config.yaml
num_hidden_layers: 8
hidden_size: 64
intermediate_size: 256
positions: "learned"
bias: "all"
init_std_up: 0.0669
learning_rate: 0.00482
lr_mult_up: 1.18
lr_head: 0.00863
decay_shape: "linear"
final_lr_fraction: 0.05
batch_tokens: 16384
max_steps: 5926
Each number is 128 + 32 x the weight over its row's rms, rounded and kept within 0 to 255. Layers, rows and columns count from 0. Numbers have three digits each. The size before them is the row's rms in percent of the matrix's.

# up: layer 3 MLP up, 256x64, rms 0.253, rows 186-255, columns 0-63
# down: layer 3 MLP down (transposed), 256x64, rms 0.368, rows 186-255, columns 0-63
up186 097:118177129145165158152163138113140059152184110167108120136095144132068097117144175143118165116163087105046170105096114118182126126148129125109093126135124098149139081141171181162130139064086075
down186 096:116150100196162093116201119113123100099106125053140143139154089136164120133112119141102134161069146123125129120127102118131156164082106096199082072107117165136131128157083109121164144136195198
up187 097:129129104172098139163141153150173101149148083180134115144158100122146140144158079200181088095104128103077124125124174058118062113159111084114146119106114137172119158214116171124143109114130092
down187 091:118186135193119137126097076114058166132106099157180123109120112151139157073166128121098186135097152132110173197133095087127103090087148140148115121150171155120135094145150135084080155102183091
up188 108:109183116061159140116179149110130083164057122155186142126133147108138137136102120082142150149093090097110177090158069138183120186152089105172099088186119117159147161081114132134145136141121107
down188 127:127124091156155097129064171126148179150169177164143091133188138135086117133162089128116162155124131064119125157079127075137127107112128157148150186173093171087131113160078129133122092076093074
up189 112:113128150110158106167136188137177164179098094161124168070112138149074126083102091112166154074133097130141101116107163176145130055111139111137142066092126095193114146106167164110165140095128147
down189 106:165180114112211194173163118074181094136101144100062124134124083141098137118151128155096133121099131137158116090146106102115169126173062179098141150086128131125181112087135127150105135082111110
up190 080:163050096141134103089103070150080088134141103164146137104159140130130144134098113094150122175101145149076115225086117169122107089181124161110174125109106119141134164138134158095108144143105200
down190 068:060168126076126131112073109188216139127082135093080124140141150129129162149074146073131112128100192170116176064133101135123164146095126167132126117157112158135145124111164122130158111084122163
up191 090:126131083116080115101142168069128075164109115096077160150148119187159099129159133127141158111106139029180194159153141140168124180143134170173103127121093143156077112106142163100105131120118120
down191 101:108154160083131127116161195120168185125159110111164136084132101109124201084090108078128137132162135198079101126140137165145139136118084095089155123111170111053171086129121111101157128158085133
up192 097:113169113202101188125187145140118133122202131101142122067103120165075099180145152122162136153184151125064155079138103132130139134143147131152113142116071134138114176126064164116118116119079150
down192 124:125106136110129105131099111106100195092130197124122087117151097127085155145117084096208130110171132088160085102131121146143114151112145128194151096185103069130095112152196110099148128174120179
up193 092:139108096125129074085162105175169155091107133106123164199157141198144129108149063149202142150133111094115073136059117135129135150097104089136143138138149152160187061122120122085126142122108125
down193 094:099076128062134096106069118176114128182146143142113174139100116195138154114137090149162151172157146143102156129093179114103139163114104138126177098160148136119114079133148089127126096117031175
up194 089:113052100148152138104136110149178134163079130127126109106164102167128119118107080113110192129184128127118148157108142116163122071135132035097123109166154108147162129063194107138175158087129147
down194 092:172090128135158124145117099079117112100120172047099080105177078146135109101104173125136129115099137147143152124183179128140180105146192097072157114126132122204147140141163088123147140113062126
up195 090:135154117108143139043100174119143122201122080158108103147145119086097133130118124118154154128121161080183116184089145164134124194128125076129136137117169101133080160140119173128170096092048124
down195 093:145087140116174082116101164167143113100173107124112135128110060162135109136112108220083104125127131199053129119130124177149150119135111192078137120162113113085104111166130110133130140156082180
up196 116:129110102144075111136095137195147145173112144143152181144129057133135098092149165150148168171192167098140144144146069146123072132110150121121155077128079056093104181121123131126155106116080117
down196 115:140129159067115164154119147162079151135171146178106063034131148084152105084172085124113145135124111173144113117155139113136168123108140161078098136169099177135093103130162086149152089161107165
up197 111:137096129100117199165096171073103079133143092162107172181071157157076159110152137185104172132175088076147153120146099100130099136096150121075117145135128148146078134152141145152185098106115123
down197 115:069155153130113173146160111150176109105173124146144168125036113118105099190158095122136175148115101079067061091148152151097087140181128107097127154150153111123171108132082130149144157144120106
up198 086:116107206115084076124153153123135167192061149150083105154141164106112074114086130163166121184167075141112100118156125100123101122094123119138079082109118173122110158106153166129179130172150115
down198 083:122155150186120115127129057091126157102137148104141084150133075116108145087123156163116134151085141161140155098161143125136128144146220116081088068116179153148139022158138124132135151114098105
up199 132:143059168134124158116162145174147089116134122144128147079152100144055156170101095099123132198105108159135116159157162109143117155108118116150111133095050167164089161045171154117089138139118138
down199 125:147178153081163123144170175121163109163090155152104131180149114134090102171132156113124121059136134111156138148101069114143175127149141127136113130127131084101139044080096070154172167154106066
up200 088:085050168185156116134115153104081117133141101122136082119149140214092099084154149144119145156174141092108100124145107193203114116099149078132121095106103132118155104125154094091158131164156160
down200 089:076070132112192131143085157118158115159133148132146196165122138115097158065115144134121075113129113103115105113152140159151174145122180093175111087160126199144168113091104172113101092105118063
up201 106:138134133066125171117167145118114132143142163175145156140198092114167093182145180168046109075149113088108156121092104108101100139153108116147167141172136140122122157111152121062148120071104080
down201 123:118173111099105183122164165120114130148139159082119129084117141171116123160163181093143130096104117147120104136190113078111156092107107212126098110062129227156109114158101117123122157107085117
up202 111:090086143183063192154198138147103112151089087128116125141156143146124151124128186115109113109128116153089153152071082159069155140095122134109152121183070179104113131148145111099153148083149172
down202 101:130209115121118090127124167167154100123198127084120179116087119173147170064110170129136143133103121140112140134127106140113158168165109103197130169094115107136091101142090159118095157067097065
up203 089:124132129150139144148143153098072108123157133089149138093124155108112200215168148111146131131185098093080136115136098147188044116063119110154124175077097113142101117129168082117144134158151139
down203 088:154105172126125061103140135137205145106132136114129104136135136187111123085060087118132156146110192121123083077142153120135113217143156100136116134094179108083117175112093120094093144141103177
up204 073:155150186129117168087155093081088159172153143149135087156108164107119132120067116128120172120086105151141106135144146159140185138116159130164160058081090097128156185128126195085121079092113096
down204 069:066181127063087135089089087136211120124087109105111113171100140150090125127109147139168131177093156169136137128165165106085141140114146121098084120089106120116114145136143113153176207115128187
up205 111:114174117068178192149158153092090136102104078122138173107109188147126138166124194089107141094149126075119116119118159151148143139177145137133126062113125165057077092139145151134117146103126077
down205 117:130128179134079121079165117111148136118196166143172130079116192178152120094130090071126143111113132154127168138117112159157093081113143075065159129107164148176095112136133135152056125149149080
up206 100:082153146190113129119110096183102112163086103152146136136116091072124169128112136114099189145153099077151160219158076122158147142108201150101108140107172091095157111132134087168132132149105130
down206 084:165143153064110128157127112089131112142122213191126166142102107146123079157175127136101169145106139152139115120143143120098088097205157151117051127164119117120114114078134082160140168127063099
up207 110:110145121133137106142084050118107082143131147091152112126150152087188089069088074083139159114160083115137215187112123162177152157150103143205157117140121126145126118116135107172121149124137132
down207 113:140180145087097092071153113096158189112122171138157153092079096162142119189140122098112117108081136098119122178130103146200169117083171119152164173182105136100129081097123118133118153141105078
up208 074:162052124101135113148146101137105138137158099160191169124104040164137087135181160127166131124150137061063113144099143099130190091111126137089145111111149129128102118145122163123134080168180162
down208 090:109143144144107061122107140164185145140170043075091182104124136110168082145153135123241087132123148121063144139093082134149158125127119111103119137117152164149129163110119100119127143101144155
up209 121:112175116153103151176112146163112142146115120134113110137109100147135155118156152162066185149141152080108171114177143109130116072171054147168167095167085056186129160132104125131113113121118057
down209 114:109066149113127098083192084097116169133150088162147188140082158123070170122125119123108167143086136084156132119159128078072119075125143135156123191118184125146155105147111198124134129150120102
up210 075:107152107067099131060141163154179129123163183145113074140140124161116093131154202112180116139149141092120113108150090199158099151113107141135138134113186104119098088099109112113213141093143122
down210 098:121158112158094084169134137061140171133134092145140131127233160115148155153058136106094102105157126149170170113101133116104089120151185160099154149150107154138134066127060137100107147106094117
up211 159:071166166133081116134136154167162153135077128101112148114113112128150130130124097177099134121102159158087109152036096044155091141138152095144105111098175138154185121121209115143176122146124125
down211 121:080081089121174119108117155163107100115211082121140123151111172142150158106092179055120108152110139052137147092146144133169168170188115094125145139098146119084110172163114133097112156100146135
up212 085:141108170189072156123115143142136065153201091094128139169108131172091111111156097139162167090133115132083128118177138122141102065123114137129136137146138082148098158109068127142115128206198118
down212 070:130121202141087102078116187210187144138101088105161088108069165133142069118171094108149178110115098195113138134170116145137125090117114156093130103138125169082135152125098108148120144115134126
up213 116:062124160142185101070172151118108133148135199089104132120171176194104122107088150129126160133153122116121129119106094172131132163098146155129139103161120140125057094092112093108124115071198170
down213 113:088077079139143133171126105124070104158096126104141085094086099116149168126079130136195166138139159125073169088158156160074161114112139093062104140143138166092166152142176177114152114140160138
up214 102:094110093120141117108106128119119104107189149116163134084126146117159114228075102123106092127147125137098170152141139103136113139126197138167136166106149106066167188152109073164179066128134096
down214 101:120115097127155112100125114139163129136132173087114147165097141161101125111114137112204158103160141060126101116101152130162163130107078085145093163136140054124103124034165143164148119194148182
up215 075:116146148143134109099157157130203104099119116113152116195094123170155154129032167134151169149128107137059180125155133103182097091160097137076170145092183110116099155118135126090133141164124126
down215 085:127110172107110122105163124067149148142148068116190169130105124089081129185141123168157146151108088164090144112109154116197103090111118100057179150140151093126163131169077139119103105180098113
up216 107:159168089156175172163093129157063190112151130146081157096116105163114177180083126129080135132122076122131080135082114126168102129183125104120114154110143158113142151149119087112116074105160195
down216 104:142165157099135060111139119097126103091159174131055138160087160161156201118126160112143124144119120129152084120082110152153093122159124149101099158105191132182090076099133086139103134171185092
up217 130:070154088146125118146133149112191173150108158087146156165092119167134128105120163052151132088046151125106204157100143120114098115113114102126148102085106116134200156146178116086133147150139156
down217 135:138109129183122100071171120160117096079141122065154133060112111151175192087121139144186125134112094153122120135174118150124158156129135180166091131099169139136090116055151118132089169071124137
up218 089:179147066079160175118140102136086093151126152157127142123147121236108088114125121156120138115142184108113124175138112123130102163112145117182085108070171140136052154101129118114168095158105115
down218 105:114122187168072171098164213149149133103154069111133147133083166089109121151186143107140096127135078164109129053113120140161131101153154123096128129171106085062147148135175108138110157131117105
up219 075:166132147140132110188120183133050107092121140205164099118094138118160108078132133076128129096105117098110106123089128121134109138164111136201155139129180088109168182071126182141090104151160119
down219 072:089128149032140135106077092106163100155158154124065160168114113150160185110057149130105051111089164158123162092148161149093136134135174147143107131110116147118132147178150112125131136129098177
up220 075:120100099173144119136162100143120106160155109126092147123153112154138100079104124159143099112134077129200110169114110119135143151125133161132116172197146161044085169097064082082129093190136087
down220 066:136140128063113085123156095132181079111139115124125110159160113150126159124132158122153073133145087166158126078143101142088175131094173151098037152152155146101110166100172053122144123146132192
up221 088:135142065119163075086125149130172046170090132117146148160079160122163106102105146135137119088146130176192133147123141097108175115093120158129063096175101129135136161117104205113100133158122089
down221 092:092089094137148120111147106152151162132110176095144096173101136113086135154110103154183134121074172154157132111092122147190168153122153092091146138188136079182049125108094110084125086143182144
up222 083:114149146103126119146188124142172148176110155139130104138129101194116146120039040115143130154098143166109077170089199137144147155128107128136150102131123062083153115114111179101161123158099140
down222 085:103123115100159152126170102191136052166170164130115142130124154134155125177169157120153114113124088144154131133089131080140120109112108126123150115106112240125086087123176130153135091126050081
up223 099:125130130146181134079156167112138106156079098118112113088134080111154067156146177100137139118101055149153175157116157164111137162109148090172136153086081108112104137144086101121198178194110127
down223 102:149108134115161177154061109138144116108120175101087170088105065058102166170145111136120144119089168184085161106144137190139142145158180101145135147121100146122131123095043145121149094104147137
up224 084:134118167131109165106133107107097141124102132068111134137099121105116055106091159143132139135155124221106179157045159132131135158170113111152148134114139134053171089109192111117146124121076172
down224 088:165120137168089074175145136070135140123124101129169094100126094115113087175099102132097122092119110105135168159150139112134099081130055121174143183115145187118193154142151181088097138102193133
up225 099:109138063109139113120143121109138126173111162146136174154113127032145098142081174086113104088143114097135190146159073087166110156147121171139170198118134106066107143131143171096109149102140156
down225 094:132153088080139117135147099099146122113126127084164075132102125127137142102117118155177147152117130172115159165124141129166134105141126147170080172177122155072228075116051081106124101183102105
up226 101:084189042153139145089088128162084129111125086096142136094087137132082108162119108102131098132134118156109124129174133073142164103121073160136138125138080146144170198127143130199140120184173113
down226 122:109112169115123174173175147124146131164124087198164109121099112105158058151131067123164172151123162085099136120178096142113049141178113099122057130117181138112148096115131130109125140114090160
up227 092:095161134109157145104144124140188116115160107113111122120097093155109066131139101110189169123157144087140138151182088161115198184137119206177139112133119121071090144127104121060166104091099117
down227 103:135110130171081090137163124111060114093144117087149105153147115114153194171085181166136067100098111144140130107116163092071121128175122052178126128142100181148183166131139137098114161108140136
up228 117:144151160167138045129182105161174153112069116090103152063129184133138072161129139119137127129166132122158126124177071134124118113114110105151142148160132139160086185137139105125180075072082113
down228 136:157103112111140112099079213152138175092138124188116109087117128161095100172142167165109105090099104088078125145183164063070123113197171121127121140123124118121134187152119160126110095147134145
up229 098:151127111114162152134122177201159124101092118163100088178134121093140104110090142138073105102139145135149190168112159112105108135117124120128190094104139107119032166063157165128190104138121159
down229 103:141112147087134159127121183142133153083109125156102111134095049134114062161145067088118150169063128159137170101182121118129048146128134159121121177180132122108160094114133177125133123162150080
up230 106:142219083123142175125199112077153097085172133146101137106138179115170134155104130195107150132135111102078137098100048098149109091096109115144156133159112168116136179138117148120131094133105158
down230 118:197144149102103190130108123152102180119117118143136110198166131064103111082151138073191166138077119148124060142181119121108131124131145111098163160106104104109133114094153134100115133152186073
up231 079:152094106100131169142150110134159142060154135131117152091163108141150113107069127130038113081178086070120105100077167120122160161184192132160181116153144167144141105123151155119171137129112101
down231 072:094122111060120072116071165164193125126091168139175126094085101149201117144167105127126131138161112068144137093103124146143168114155148177121184138122176135103123089107126117166162120109067110
up232 129:162074112140110184126126096173100096136108114155170109084093065120103115166174160145127117140157082129103116145147164107061187115112063111117120162124133132162079181171125155120115174096106179
down232 109:078087129181129121141109100143153145163113164199105072144119079122073095062078164141111142119129133111140201100141192154142082092101150137124144129187093131180096121136152100120165154135116124
up233 106:121159122110138100117161182131110124140202111096095137135134182146117096188076119147099133105133135094144112138129136118137114139065152136090080172091122133155162164099053102092196119202125079
down233 121:175112146137078146116162050126184138098122157167109123133104129039060080106164155135164144142122094150077142129125113129121121117140116081193135054166135170134142118176157150144123129099141124
up234 134:137091083176123183165126096147097126177134138167173101155082102117105169212174104103116087174152096151113141124124134123111106131077112088104130125077081158154146158163117115194102145116121074
down234 109:106077113106143113173141085165111123089118110141131150134137156103043154077066166200148110183134201159089103114170183149108110072139165120119159118125124130087133108135138162109153121100159123
up235 124:101046119165168130139181125142100127138149089192082115083128120115121160158177129169135102117132129168093108156097119127036099124112119128139187136117098157175108187140096147185112089147120134
down235 145:148147119137147119157078141102103106130156160037131133044161164082182084114108153117145179136122099142125140115132135119140125138091168093187104099153091154084171165145121112075173107111174162
up236 112:052075103102160128080167120147153117184216120124152103131173146105150131106118108129090107151118098142140081101091118166094117164052101116149131183152136143128169151108155146100172143129153182
down236 095:100062123119181052084086181133145138158165107108154109120159119100136110124134094148088120168078189129133131098088119169106161107088193099141141209128140138116121104115116189134120109123168140
up237 101:085125086138118185108160192133116138189170129139068147125133132071121195121134147097135134150099088130145090168128043118067094146130077131108168162162082162123143128156117110156133152140098156
down237 090:167143102075172146157086152141118093139164189073106135092127151097128104146128163146132094136072124116164181170129174106106163081083162132104125091100126083101116148105097175103201172144139091
up238 105:079067126092130134088134217152136135114124100139099177111177136121131111117129110080159122129192142131176076106134116226120155123070138106099140118139121106167096138135201154149141124132131096
down238 100:158129115092111131148147103090094106169186089170168148096083117086127205100127119149082111147125122129116058165151164133131138173127134120114157140139184089175111076154177109097080136078170113
up239 125:157137125139114106124088158226111067124141070176139162115143135154111151189121106085149147105111127141146096129116090194150109160124067128156094124148111124184126109130127120126144135067153046
down239 136:112086181157133127122190131154106114071113174132117098136107141101092085133145131126108149101154130117159146180143104147064168128148105115116197078049181105138092137174179071129131132098164120
up240 105:123099183144130162090127177104072056158139081147161155121103066078100102172134142146100157154177145182142118129093146167123089150102137153099123069139132123117085152082136154156131108091128193
down240 108:136140136151102150141163159146131187067110151140091162187158163135129128138166146094126079120147111030108115136112066116142139139133143100191093150113167127147167122065102093114121156083148067
up241 087:132055120158128153094123118160090123133148130138135127202127133157118081113196175107189119130155150123113091073185148129146132063143087146129107138074090155103077093147086154173110171123158117
down241 088:119092143130164116078155158209171166160130110107179138075125119122160178105094099150160128144230135145066084094166090149102142086115103164095105111099119161106146111097108120134135126129125158
up242 102:146140169119149150097096194154070096160178105160163141101141093160151052149095148140071114127141166095103123105091092162188140153140143087140143151088093128142095145113133093209125096099121108
down242 093:135131164084093113067172179135166145124129101083092100153109175188160184140125127084110120150116061165129130112089126122154062081108123135092095196149120132160177095142117116126134175157116153
up243 118:151125098175182119166162128170048085161086115156118120104116162163131081141124130162124110125090132050106133131156104201096114177088146119108159196099119079132102142093121093129117163159114127
down243 121:082184086118105186114132182174133120131136126064159105091106143104128162172143107159179113125145127114136139134142154086095183157085149165130094145075126039079108112158103144123170149094116154
up244 076:114172125128104097073223109124094128130132097120105146147128130171105146159121073103139166089153130114152173137144119192153124088123070046134122165079072109106129103142149127155162161150149176
down244 083:112178117095111137168092086150182116178165213076107102108128102136085114110137124118149091161074164101080137123103097101168189168135170145153147079121144126136108112137142112160144146160057115
up245 121:158134114113117155098153155104128101139097188109123133113125171129125144115109154057157170146165095079121156152184094101174201150162134053164125129141126123106141120079129132075133141115124032
down245 121:147155145155129137136172188112120158133043095090105152089201138163126103142092116137121099113114122155052159148152054121114110123177167094148126136140110179128196107109093108122148114112174105
up246 117:072101110133210109190102128061081157187134150168142105097083124132165137155183159131123103108136064133142170144132133152087102170155118140107141135097119100128179173129080116142135117172122165
down246 098:061105141114180102097127199215164136138111169095156104126160162155104136071084122120078086119164136121145130117104134141149111140169150086153138109159079059110125123168122158149144083096152151
up247 120:097124103134175189124168090085113111107076107146151149126120111138166101149112176105091138090085117120137085169122118124146167093142183138192103100150109145177140092110207119175114137088060150
down247 130:200113157138102113095127115165074102153127181157127176118110127140107141122152146123087068089152115175173122144111100139067104147140072093119123091123146199197104160104113145121084145182141091
up248 078:127155117159104102135203040145127173151151136064142147102075061181132103131131167151137145123165113110145105112157121173124081148143105089196111150085131115153113156140100140086126146075121092
down248 082:127129137071158139127076098118171148126133143071089096140149097125108203109066189152109099127083165122099147097147137119087188130148199167108110141104125147188119081159183158112120120140109121
up249 082:132111106155098100110085045111102091180119174155126139133130165176161101110132162145101195132115141139137149153130108085135064173138159083131117137111135130187104126080146143114087064151192166
down249 089:104119078147120087131101063077136105089159105163117130197126114214160100113177113082154182144158155096149117153150109115118133151137122084135106146111204093119125145100172121122165137070117098
up250 126:113122108107117129162210164153102102099146140141115170151125116148162133162058156115075153135114144132123189148126074180134146099142130093128162075095117092131114097080134111045135174108175082
down250 120:170182143111103133127106110114080133133146096127133122112166108089107078153173183163098189152155072108139121143120119155118077120121134128110064145167116115106208150192069137111089148188105121
up251 105:128147075119140122161206142150125115145113166130088097099092117145069095128175113090121108163199148103160125176088107119117139112165126073076124143114107074131185175195096084143140136100132140
down251 119:149076109128156117132114196137108164144115069171071111185159079131143080188150100165156131105089102115130209134143132131081141145102084150173127134108130187109153138077121135148113100129120082
up252 069:147120117214133116103154102088090105114098210144132147145173142117123092109093175131104097134137168167165166094105149122126113173156173128103106096101118179096116102139170208079113116089100136
down252 071:066156124180145065111112084178134115101129187203122099100080159074151141152118144103162109154097167071174132119117141146118166098113117124132151115133154182104157105145178137097162073098121118
up253 090:095100185108097144141094122143174147158127127099117151067086147190079139135129118184134160110169114117158137101158116167093143208144148163155138134120084153095133131140168093145157075112048095
down253 121:183140041148077154151144107059087106177119130137088152176170098076121134136146156115121119123115164125144146130154132075141136096094182149118052100131144111157122138112116171122101186133120181
up254 107:121156108094164119183126164082163125152096140088071137126074113154121114141106087075097118144109127111113169169131133180149162169130109070115120121145148090084116081138203211126186127113115139
down254 118:137110168172125102128130146133142106153147114130097174176118168093149118133138130096014154106082166130109131189110083113152152158140143146073144133064163089158127130070086123133118075167139159
up255 124:095167074079102112089119154143145132132114168152133129168104160139142115138066151144122123136155075074173098143105060083099111143151149160151070138162145142187072147175187157165099098129113152
down255 110:059114039146138113178084145104111142136115121111142119145152094100150159112083097179137097073101138104158109137124229139127144113148151113120127149121119161124166126198122140103152122081189094